Weights of a small transformer language model.
Architecture: rotary positions, hashed n-gram embeddings, capped logits.
Training: a variant of Muon for these matrices, 143M tokens, 4865 steps.
Each number is 50 + 12 x the weight over its row's rms, rounded and kept within 0 to 99. Layers, rows and columns count from 0. The size before them is the row's rms in percent of the matrix's.

# layer 11 attention output (transposed), 96x96, rms 0.918, rows 21-23,52-55,84-87, columns 0-95
104:54 36 44 50 53 37 64 68 29 45 32 59 58 65 29 57 44 49 36 52 59 56 21 32 54 42 43 49 60 64 47 45 58 41 52 76 67 46 45 55 66 46 56 40 37 53 54 46 71 65 35 53 55 44 57 58 61 52 56 56 65 59 44 23 74 33 47 45 51 75 68 47 54 60 40 68 30 38 51 58 43 41 36 73 48 44 58 49 35 46 35 52 43 33 34 60
110:34 79 44 35 44 32 47 31 54 54 33 37 52 20 47 42 59 36 62 44 62 42 58 68 65 61 62 51 62 62 53 53 45 33 60 31 44 62 57 30 59 52 44 48 62 37 57 49 48 27 56 44 56 66 40 35 23 48 37 47 50 70 37 52 50 34 41 54 65 46 41 56 60 62 45 44 70 60 49 68 64 60 52 73 43 58 25 55 57 62 45 56 58 50 50 59
113:27 55 57 45 45 56 60 18 39 55 33 56 17 48 35 52 57 40 59 48 66 53 71 48 56 58 57 39 68 47 61 37 34 41 62 25 58 26 56 68 56 42 51 47 43 62 57 66 61 51 43 49 56 64 52 51 50 48 56 55 42 68 45 47 39 34 54 30 37 40 57 64 56 46 49 44 62 56 41 40 47 54 35 77 39 57 40 40 38 59 67 62 51 78 46 62
093:56 43 40 58 41 32 42 54 70 46 65 53 66 45 43 50 38 63 53 65 66 42 57 43 51 56 82 39 51 61 40 64 88 43 44 41 60 66 33 60 47 59 34 43 50 47 51 43 70 27 47 38 52 43 61 37 36 40 48 65 68 44 44 49 52 71 49 39 64 55 49 59 64 46 30 34 48 50 33 31 68 61 45 53 59 22 46 48 48 50 38 42 58 49 50 35
088:63 60 61 36 35 54 43 31 75 56 57 73 61 31 35 38 34 05 41 37 60 40 46 51 37 46 50 44 42 46 46 56 61 49 64 52 41 65 40 58 23 49 73 50 66 41 47 48 70 61 37 71 63 40 47 56 49 51 41 38 48 42 58 38 52 47 54 60 63 57 42 53 55 59 54 50 37 69 76 57 54 63 39 44 45 55 37 55 55 49 53 36 61 64 40 41
093:44 61 80 43 58 72 63 54 38 59 47 51 52 53 36 60 76 46 47 31 21 56 63 36 49 43 36 36 38 45 57 61 41 69 65 59 56 39 49 46 69 48 56 39 32 72 47 56 54 47 43 52 71 48 54 49 63 45 55 55 50 49 51 29 55 57 43 65 40 41 67 44 44 42 43 57 23 55 66 51 41 38 56 60 52 36 69 45 27 20 45 64 47 44 36 55
096:62 51 49 38 44 48 45 64 51 51 75 59 67 47 65 40 65 09 58 60 47 54 70 42 32 42 44 53 53 42 63 44 49 66 22 41 54 61 29 43 42 62 42 38 63 60 66 35 69 50 51 34 49 48 46 58 40 54 56 66 55 34 39 42 64 48 43 43 27 49 46 51 56 62 36 58 51 58 44 50 66 54 46 37 43 36 62 74 40 59 50 47 61 26 43 70
090:45 65 63 34 71 64 27 49 41 50 59 40 54 33 41 45 59 58 54 49 84 47 37 62 43 40 40 44 50 74 49 50 67 50 37 37 48 53 46 53 54 45 60 49 44 19 50 68 42 30 59 58 57 47 45 70 49 44 48 56 49 42 39 65 44 32 46 64 23 43 51 57 54 36 82 75 46 60 46 57 39 54 55 40 37 51 66 48 43 66 41 59 30 43 58 49
085:43 64 50 66 70 51 54 31 50 55 74 45 42 65 51 51 62 70 44 65 59 42 44 49 74 57 50 60 58 53 70 64 39 45 36 20 48 49 71 38 54 49 52 38 44 43 45 42 24 27 60 48 45 71 56 38 49 28 54 39 49 53 32 52 31 54 37 49 50 48 45 55 40 38 44 50 75 57 49 27 58 43 54 15 59 57 57 65 54 50 52 60 55 44 48 57
092:56 33 31 52 49 57 55 62 53 41 68 58 49 35 51 48 20 40 38 67 76 43 49 48 47 45 60 67 45 42 37 35 58 48 23 52 47 66 49 70 31 57 43 60 53 46 51 31 46 65 51 44 47 33 64 56 51 48 42 72 43 43 53 70 60 37 65 52 66 58 34 30 45 53 65 69 50 47 43 54 48 55 37 43 61 44 60 39 65 76 53 27 44 56 65 34
100:42 53 56 70 57 57 31 40 58 46 49 40 53 62 64 57 43 65 43 44 43 51 32 40 65 44 51 43 25 60 30 68 60 42 73 65 62 52 56 60 32 55 50 69 68 42 23 54 43 66 50 44 59 40 50 30 51 39 37 42 53 50 58 48 62 71 60 58 56 60 44 53 40 12 62 51 45 45 56 50 41 59 56 38 49 39 56 60 76 31 32 55 33 56 53 38
# layer 11 attention value, 32x96, rms 0.241, rows 21-24, columns 0-95
092:38 57 64 48 44 68 44 64 36 33 20 44 53 54 50 47 64 37 57 56 51 51 59 35 50 67 45 51 54 41 51 33 50 62 26 44 23 33 43 63 48 54 39 35 74 45 43 45 67 69 51 38 38 26 27 40 53 45 68 57 39 42 63 55 71 27 50 40 41 43 53 32 61 54 68 57 45 45 56 44 50 36 34 59 34 39 53 34 48 65 56 51 37 60 61 48
105:52 40 73 56 57 44 45 30 35 44 31 84 42 43 47 75 37 52 52 45 43 58 47 47 30 74 63 48 39 60 49 63 65 40 59 76 70 31 44 42 56 47 68 60 34 65 51 61 51 47 57 51 34 66 43 59 49 41 62 42 43 39 51 37 60 60 28 48 82 42 46 49 47 39 52 61 59 27 55 47 54 61 57 41 49 50 63 45 34 40 53 61 43 49 40 39
104:46 65 45 33 49 60 51 46 42 52 40 52 57 25 64 79 46 69 51 41 46 55 56 63 55 49 35 47 60 54 54 58 40 50 45 58 58 55 41 39 45 56 50 42 48 67 65 27 78 51 56 66 50 53 60 61 57 34 73 42 45 49 39 63 41 25 44 56 60 41 50 59 34 83 42 35 39 27 73 52 52 37 30 48 41 45 60 55 26 49 58 36 39 36 50 43
107:31 34 62 32 41 37 52 38 32 44 59 52 46 38 42 59 58 60 47 56 33 37 41 47 51 60 39 35 21 34 38 22 35 47 51 60 46 47 47 51 47 66 37 61 39 49 42 36 59 44 39 62 47 56 41 31 35 32 47 50 39 62 46 45 36 35 57 43 65 54 45 45 51 65 60 80 41 54 54 57 25 25 33 45 42 35 45 26 43 43 38 38 39 49 39 56